{"n_layer": 11, "d_model": 192, "n_head": 3, "n_kv_head": 1, "head_dim": 64, "d_mlp": 384, "vocab_size": 6758, "activation": "tanh_gelu", "norm": "rmsnorm", "norm_place": "pre", "norm_eps": 1e-05, "positions": "learned", "qk_norm": false, "attn_scale": 0.125, "bias": "none", "tie_embeddings": false, "parallel_block": false, "init": "normal", "init_std_qkv": 0.0226, "init_std_o": 0.00481, "init_std_up": 0.0226, "init_std_down": 0.00481, "init_out_by_depth": true, "optimizer": "adamw", "lr": 0.00173, "lr_mult_up": 0.613, "beta1": 0.95, "beta2": 0.99, "lr_head": 0.00633, "grad_clip": 2.0, "warmup_steps": 354, "schedule": "wsd", "decay_fraction": 0.666, "decay_shape": "linear", "final_lr_fraction": 0.1, "batch_tokens": 16384, "seq_len": 256, "doc_mask": true, "train_tokens": 215300000, "steps": 13141, "dataset": "wikipedia_en"}
Each number is 50 + 10 x the weight over its row's rms, rounded and kept within 0 to 99. Layers, rows and columns count from 0. The size before them is the row's rms in percent of the matrix's.

# layer 4 attention key, 64x192, rms 0.0823, rows 0-63, columns 64-127
088:53 41 43 53 39 46 63 57 60 50 50 37 54 50 48 51 46 61 34 51 43 40 42 49 49 61 45 71 47 58 33 43 51 34 52 58 44 70 78 45 56 51 68 61 45 45 45 50 41 55 41 51 52 74 36 46 59 53 53 50 54 46 56 39
093:65 48 49 46 66 53 63 55 61 54 55 37 49 56 47 37 31 56 56 42 56 34 59 51 53 41 56 54 57 35 33 29 52 35 47 58 25 68 43 51 54 53 41 31 60 52 42 33 52 55 51 53 50 46 58 62 37 46 44 62 36 54 66 39
092:44 50 41 44 40 44 43 61 45 45 43 58 38 37 35 50 37 44 62 71 53 47 57 61 63 39 50 46 55 61 51 57 43 74 52 59 60 51 35 55 64 51 59 55 31 64 45 55 49 63 47 54 59 26 60 35 51 45 45 47 52 41 45 75
092:51 66 59 49 47 42 38 35 63 42 53 53 43 45 45 43 39 51 50 47 64 46 46 60 51 47 55 41 52 41 71 37 52 76 35 52 44 53 32 34 75 48 38 64 43 58 52 42 58 73 47 40 40 43 52 54 40 50 44 51 35 49 56 70
105:59 55 44 48 41 58 49 49 62 50 39 41 61 55 70 52 49 55 47 51 56 59 56 51 67 44 49 46 56 56 58 37 31 25 42 40 24 64 61 46 50 66 41 53 67 39 59 64 49 51 48 48 31 61 43 59 37 48 52 63 57 48 40 36
095:38 58 56 41 50 45 46 36 43 32 46 47 52 62 44 34 54 54 55 54 42 58 30 35 57 85 40 63 58 63 50 69 50 45 52 35 43 44 59 54 57 52 51 63 41 52 55 48 33 43 45 62 57 30 53 43 57 39 49 49 58 74 56 37
103:60 40 48 45 43 46 46 57 51 59 43 50 56 64 59 62 61 57 35 42 52 60 35 34 62 56 47 53 57 55 37 27 42 10 42 44 26 70 65 50 46 48 49 47 71 49 46 40 41 49 44 40 47 70 60 54 46 50 51 54 52 47 48 32
110:52 50 50 53 61 63 55 47 46 45 48 46 53 70 60 54 35 59 38 37 62 47 43 47 54 51 55 48 49 55 51 41 54 20 50 46 28 62 58 42 41 59 40 59 76 48 53 51 46 51 45 38 41 70 55 70 42 49 57 56 50 52 48 31
100:62 62 56 55 51 57 45 46 41 47 47 53 58 77 55 41 54 63 53 47 60 30 49 42 57 64 58 55 48 40 49 35 56 23 42 35 30 60 53 50 59 59 53 53 71 59 63 58 62 56 50 48 41 67 57 48 39 58 48 51 61 46 38 21
091:37 60 46 58 47 47 54 47 54 61 53 48 45 29 31 16 30 49 61 52 32 51 54 52 42 40 29 53 38 44 53 37 49 53 51 55 27 51 57 56 56 51 42 36 58 40 50 52 66 64 62 65 64 51 59 54 60 52 33 54 48 45 47 56
091:49 44 45 48 53 39 44 61 57 47 48 57 47 56 60 51 47 49 57 52 51 54 53 41 44 53 42 40 49 62 40 41 65 64 65 55 66 37 38 46 55 50 32 57 59 48 50 48 44 54 53 38 52 44 62 61 39 56 57 51 26 42 61 57
106:58 54 42 49 49 50 35 51 51 53 50 33 37 76 54 49 59 76 39 49 59 53 41 48 58 64 51 54 67 49 39 48 39 21 52 49 24 56 54 45 49 50 48 58 67 55 48 56 37 52 42 41 43 71 44 52 47 44 49 51 49 42 50 42
098:48 41 43 46 47 42 68 44 40 53 42 50 41 44 49 44 46 42 55 65 48 49 64 45 58 63 67 53 34 44 59 39 44 69 51 39 64 49 31 47 46 51 41 44 36 43 43 52 67 53 65 47 60 46 56 41 60 61 49 57 51 51 45 55
101:46 39 48 55 40 55 51 50 52 47 52 56 46 35 50 32 52 49 50 61 42 53 45 69 46 44 46 49 38 55 59 56 54 80 55 44 62 44 49 58 54 54 49 47 25 41 50 63 61 38 53 65 58 42 51 32 57 44 30 53 47 50 61 71
092:54 45 63 42 58 64 50 54 56 52 56 40 36 56 53 49 51 47 65 46 59 46 32 38 50 42 52 43 52 50 66 47 52 61 41 49 46 61 66 34 52 64 36 47 31 47 48 43 74 51 46 45 40 49 33 42 64 49 36 49 52 62 46 55
107:43 53 50 52 38 55 57 56 53 41 52 66 39 33 45 39 53 42 47 58 41 46 53 49 52 50 47 53 46 63 71 54 50 87 57 54 79 44 42 57 57 45 58 48 29 47 58 59 58 43 52 57 49 39 59 34 58 48 28 42 48 48 55 66
098:33 53 45 47 57 50 63 54 49 50 54 52 43 31 33 53 59 43 58 62 39 52 52 57 47 53 58 42 60 50 69 59 59 83 56 46 70 39 51 61 66 51 54 54 31 54 51 44 64 47 51 50 43 34 42 27 53 40 51 46 53 51 49 55
098:52 43 55 45 46 36 52 49 49 65 73 52 54 35 56 50 56 49 50 63 37 46 67 54 56 41 58 41 25 56 72 39 54 57 48 47 58 54 30 59 55 64 42 36 26 49 48 36 69 63 36 68 44 43 49 24 44 64 52 42 44 49 52 56
097:53 37 55 53 51 60 44 46 46 49 59 57 50 45 47 51 54 49 57 62 57 61 61 60 43 42 58 55 53 44 57 60 59 80 57 59 56 34 42 57 54 32 47 40 46 48 61 57 41 45 41 61 45 35 27 50 56 27 43 49 55 52 61 72
099:71 57 62 41 43 40 57 48 60 48 48 41 65 63 56 59 38 53 46 52 69 54 42 37 51 62 57 52 64 55 37 37 50 19 59 52 35 66 58 46 45 56 50 36 67 53 53 48 34 58 46 39 43 62 45 67 43 46 61 43 53 42 53 45
102:42 50 47 57 54 48 59 54 38 57 49 59 44 37 38 49 50 51 62 58 42 48 44 66 46 59 35 50 38 47 50 68 60 77 62 49 58 46 36 76 55 40 63 44 34 43 64 57 46 46 43 61 45 39 54 44 58 52 39 42 56 65 49 58
094:43 56 56 58 60 50 54 31 59 43 56 50 53 29 45 39 41 30 59 55 53 48 48 42 58 68 58 62 34 56 64 50 45 80 51 43 64 39 40 53 56 28 38 46 39 49 36 54 63 51 50 56 36 35 45 61 50 46 47 49 48 57 52 43
107:62 50 45 47 27 58 48 48 38 48 50 53 54 66 44 69 48 49 40 44 57 53 40 44 44 46 50 55 73 58 13 45 46 43 59 57 46 52 53 47 47 36 59 59 52 53 55 59 24 51 48 44 49 61 42 48 47 46 43 46 48 48 55 58
104:54 55 54 58 52 63 53 34 55 54 42 49 59 53 61 57 43 51 45 39 68 51 48 55 31 50 53 38 58 51 55 46 46 09 40 51 24 57 60 58 49 45 43 49 58 54 50 55 40 60 58 19 39 62 63 75 46 48 59 52 45 50 52 26
100:59 52 54 45 53 40 38 60 52 51 46 37 60 61 59 57 47 63 50 43 53 46 49 41 51 55 53 55 63 55 50 47 41 10 44 56 24 56 65 47 45 59 39 60 70 44 46 53 47 46 50 33 48 67 49 70 44 53 61 57 28 54 55 43
115:45 43 51 46 41 51 52 67 48 54 60 60 43 37 48 47 41 45 53 50 37 52 47 56 52 42 53 29 47 43 63 61 49 91 47 50 75 43 33 41 52 50 48 42 38 54 50 54 70 46 50 62 55 37 64 42 58 43 44 55 55 54 53 65
121:44 49 53 48 47 48 57 54 49 53 48 58 41 18 40 40 53 43 57 64 48 47 50 65 56 44 57 42 47 52 68 59 62 95 50 46 79 37 41 63 53 57 55 47 24 52 53 55 67 48 49 61 55 35 54 36 48 53 39 45 55 53 50 67
086:41 58 41 43 57 45 56 45 44 34 57 52 27 69 54 55 51 48 70 40 62 39 38 47 51 69 37 46 56 48 60 42 58 34 46 54 58 54 50 36 51 53 48 55 65 54 40 66 53 49 45 40 49 45 50 79 49 46 65 38 42 58 36 51
093:52 48 39 45 59 44 43 50 59 54 52 38 38 42 59 50 66 53 35 40 37 48 39 44 59 63 54 59 47 43 45 53 56 37 67 57 58 65 59 69 50 57 25 53 51 42 48 61 38 54 47 51 56 47 46 43 35 64 34 46 61 56 56 55
100:49 50 45 41 65 57 44 50 52 47 54 55 53 58 61 39 42 61 58 44 45 53 46 37 40 51 48 49 45 60 37 35 44 12 45 33 30 61 60 51 39 54 41 56 60 62 44 41 49 44 43 45 37 65 58 47 42 56 61 52 47 60 45 31
086:53 46 59 44 45 47 42 46 47 42 46 49 45 58 39 71 57 46 48 41 72 52 44 54 44 37 49 66 50 62 31 51 55 30 50 55 32 65 49 48 56 49 44 52 52 50 67 60 40 25 23 39 38 61 48 69 49 46 69 46 57 57 43 32
104:59 51 37 49 49 47 34 38 39 46 43 29 54 52 61 51 62 71 53 42 61 49 54 38 39 48 60 55 48 43 33 43 51 09 58 45 30 55 69 52 44 44 54 59 70 54 57 47 37 50 47 34 42 59 54 70 54 42 58 55 45 39 52 28
099:68 44 49 46 38 54 54 50 37 54 45 35 74 54 65 46 42 73 52 41 60 47 52 46 47 50 33 53 67 52 33 50 53 31 45 48 16 46 49 59 54 48 66 55 68 64 50 67 48 58 54 46 36 58 54 58 41 56 66 42 62 54 52 27
103:60 52 53 47 48 55 53 52 61 48 45 43 62 65 56 45 44 56 41 35 53 59 47 39 50 57 43 59 54 44 34 39 38 16 43 53 39 56 68 38 36 44 45 60 68 50 52 47 40 51 45 40 44 59 51 66 44 51 62 45 47 41 45 47
089:46 18 42 53 50 54 46 52 45 45 46 57 56 38 48 56 56 33 52 47 56 48 50 60 48 42 38 62 45 45 52 70 57 48 57 52 67 32 24 62 54 44 40 62 52 49 54 55 45 54 43 61 52 50 56 44 62 46 36 36 71 52 44 76
108:68 58 52 48 43 46 56 30 55 43 38 46 71 65 66 45 52 58 47 34 54 49 50 35 47 63 38 62 42 42 24 41 50 18 43 50 20 58 56 57 42 63 51 45 61 46 41 53 41 46 50 47 55 66 41 60 52 48 53 50 53 52 49 41
085:63 54 60 45 24 47 43 46 46 48 61 48 54 57 42 34 45 49 32 46 33 62 53 37 43 47 53 53 54 40 49 56 60 68 42 55 36 49 51 52 56 68 41 48 32 47 26 52 54 43 58 70 45 45 68 37 60 58 34 44 46 51 59 60
099:50 48 47 52 36 53 44 61 34 59 45 52 68 50 51 43 59 52 63 49 40 59 56 58 56 38 46 36 52 57 42 45 49 50 64 58 49 33 51 51 41 38 60 38 54 54 49 51 49 45 34 33 68 48 35 46 67 41 61 47 58 34 51 38
091:30 68 38 58 52 51 59 45 65 50 51 59 41 45 68 32 60 62 54 41 46 48 54 55 55 48 52 55 48 67 57 59 64 65 59 59 53 50 52 60 56 55 37 54 36 38 53 49 52 45 54 71 26 43 70 45 55 55 43 46 65 53 40 65
092:37 45 43 38 56 44 57 49 42 50 46 66 39 51 51 47 31 45 45 40 52 54 59 52 59 50 34 61 59 62 72 38 53 71 56 46 41 58 56 33 59 54 32 51 48 57 44 33 66 61 72 42 53 76 39 60 49 51 55 55 46 63 33 46
108:49 46 56 48 43 52 55 47 54 48 45 45 62 67 54 57 59 57 44 43 61 55 45 50 45 54 56 52 59 51 22 40 45 22 59 57 35 54 62 35 42 53 56 54 71 56 48 63 29 53 46 37 53 58 36 47 50 40 65 55 45 47 56 45
102:43 59 52 62 46 49 59 57 43 65 56 63 39 31 51 50 50 49 59 64 35 47 42 63 44 44 39 35 43 56 74 67 60 88 52 45 74 48 34 55 45 45 53 42 27 48 55 44 62 52 44 56 54 31 54 40 53 47 34 57 49 50 50 70
111:50 43 57 48 48 58 44 58 49 55 53 50 43 29 57 46 38 46 53 68 48 50 57 56 47 40 61 41 36 64 54 58 52 76 54 52 76 49 35 61 50 42 52 69 22 50 62 41 53 52 60 56 56 35 52 41 60 53 31 47 46 48 54 64
089:66 47 62 40 36 46 45 68 38 45 63 50 40 45 42 39 57 59 41 50 44 61 43 54 43 38 57 30 49 59 49 69 42 78 59 40 74 42 27 49 55 54 39 34 41 39 34 45 47 44 39 54 56 52 52 51 57 54 55 47 39 33 45 62
105:53 54 39 48 49 66 47 40 62 48 54 43 56 64 48 55 54 65 34 41 70 55 41 55 46 69 57 71 51 49 30 47 41 23 49 57 31 52 64 49 50 52 63 48 63 49 45 54 44 57 47 36 44 70 44 60 49 40 54 56 53 45 45 38
084:46 45 41 60 62 49 46 39 45 45 62 35 43 60 44 56 44 54 65 53 68 48 38 54 51 54 62 53 56 45 32 41 42 28 50 43 36 47 43 27 56 52 43 42 42 57 58 59 46 51 39 35 61 61 69 51 65 50 67 45 50 65 36 44
096:58 72 61 49 47 61 57 36 53 55 63 41 62 58 54 62 60 61 61 39 60 50 48 53 53 39 35 45 53 47 58 34 43 31 45 44 42 61 57 37 50 50 45 63 53 56 58 36 58 50 61 41 53 42 59 56 42 71 50 52 27 55 51 40
107:50 36 52 48 55 37 55 48 49 45 51 52 61 55 46 54 51 52 41 44 49 50 67 36 53 60 44 63 46 49 53 35 46 32 58 48 28 62 64 66 41 54 49 40 60 48 54 45 52 58 43 47 46 63 40 55 51 50 58 51 58 44 39 23
100:48 59 51 52 48 40 53 53 51 48 41 53 40 35 40 62 40 58 45 60 43 51 42 39 56 58 47 33 51 46 63 53 44 95 43 53 51 61 40 44 36 59 52 55 24 58 52 56 52 48 70 59 63 37 59 48 57 46 47 52 46 48 53 78
107:44 48 57 39 59 41 53 37 52 52 52 31 54 62 58 56 44 61 36 40 64 52 48 30 57 50 54 62 55 47 41 42 55 10 53 41 13 64 67 47 50 49 41 66 77 46 51 38 44 52 44 38 38 69 53 72 53 50 65 50 39 41 45 44
101:55 50 37 52 53 54 50 47 57 58 38 54 52 73 60 55 47 66 62 52 52 61 47 38 51 58 63 56 54 53 46 25 50 18 34 61 25 59 48 47 50 65 44 53 62 45 55 51 32 50 49 56 41 57 53 59 39 52 50 44 59 51 37 25
110:60 43 47 58 45 55 54 56 48 48 40 36 57 54 49 60 53 58 45 42 55 63 45 38 39 50 48 51 66 49 26 39 48 19 49 48 33 61 60 49 50 48 48 56 75 50 46 52 33 41 44 42 51 63 43 60 56 39 57 57 37 42 64 41
094:47 65 51 49 48 66 45 50 47 47 45 22 66 53 65 61 41 46 61 40 73 48 45 46 48 58 57 47 60 38 39 41 54 31 49 41 26 42 41 44 43 50 52 53 68 61 50 43 38 58 47 44 65 69 65 59 26 60 61 51 46 42 40 34
103:44 46 42 51 48 55 48 42 49 49 46 53 50 38 39 41 51 38 49 57 49 47 47 58 34 48 60 53 48 50 61 57 59 77 57 50 79 38 46 58 57 44 46 44 24 46 51 54 58 54 45 71 64 34 57 32 58 48 49 54 46 45 45 66
098:62 70 51 52 48 44 49 61 56 53 34 48 74 60 38 55 53 60 40 29 63 52 45 47 64 54 51 61 39 43 40 36 47 19 40 58 34 60 60 40 55 43 34 41 66 46 46 65 38 54 43 41 48 54 68 55 53 46 56 44 50 36 42 39
100:37 47 58 51 51 51 66 55 51 47 50 64 49 30 52 59 59 45 50 53 30 44 53 63 47 51 38 49 36 58 70 59 53 89 50 54 66 38 34 46 51 42 47 46 15 44 53 40 66 52 57 51 44 39 47 30 54 37 39 51 61 54 47 55
107:46 45 49 47 46 58 48 66 40 47 47 63 35 31 39 48 44 48 47 56 43 52 52 52 55 49 40 43 50 55 65 53 51 88 53 48 78 30 45 56 57 53 51 47 22 51 51 50 56 51 54 57 50 43 48 47 56 49 36 44 44 55 47 71
115:58 54 57 52 47 58 53 47 51 54 53 33 48 68 49 56 58 63 44 41 49 41 52 40 39 53 50 67 58 41 31 35 48 16 44 56 36 44 67 60 44 55 60 48 76 58 51 49 33 51 43 50 40 60 49 58 52 44 60 55 43 57 40 35
100:48 50 51 44 56 43 54 52 51 46 46 32 56 89 50 60 61 57 37 42 53 55 52 43 63 52 59 43 54 41 47 39 35 18 41 56 16 60 46 25 46 51 50 40 62 51 38 50 54 52 56 52 49 55 48 67 48 55 70 54 51 40 62 43
102:58 61 38 47 53 57 60 59 43 43 50 70 57 51 34 33 39 53 55 34 65 56 55 45 51 57 60 52 46 43 53 54 49 26 63 52 39 52 52 53 62 30 58 44 73 42 40 51 37 67 42 47 43 44 42 50 49 44 43 53 47 27 47 40
106:59 49 45 55 56 57 51 51 53 45 44 39 64 62 46 44 62 58 51 52 60 52 44 48 53 58 55 54 61 43 24 47 51 10 55 48 24 41 58 36 44 40 46 51 62 38 44 52 27 62 53 38 39 65 53 60 50 54 61 53 52 53 45 32
105:44 47 50 49 44 49 53 38 52 47 49 61 42 41 49 42 42 48 55 69 41 50 55 54 51 47 51 44 30 54 70 53 58 92 48 47 63 40 40 54 57 44 52 38 38 55 55 55 72 41 54 61 58 30 52 36 57 44 41 49 57 51 62 54
099:59 56 52 52 53 47 47 68 42 58 45 59 54 41 38 44 53 47 61 64 58 43 52 60 60 55 46 40 45 59 70 44 55 84 49 57 67 33 43 57 50 46 39 40 25 43 47 38 65 40 56 61 46 49 47 34 52 47 31 54 54 50 53 69
099:51 50 45 54 45 42 62 46 53 51 58 67 59 39 48 37 46 42 44 64 45 47 50 58 51 51 48 45 40 38 60 61 55 77 53 58 59 40 53 62 37 61 65 26 38 54 52 49 48 45 54 59 45 41 55 46 52 40 34 55 46 59 50 68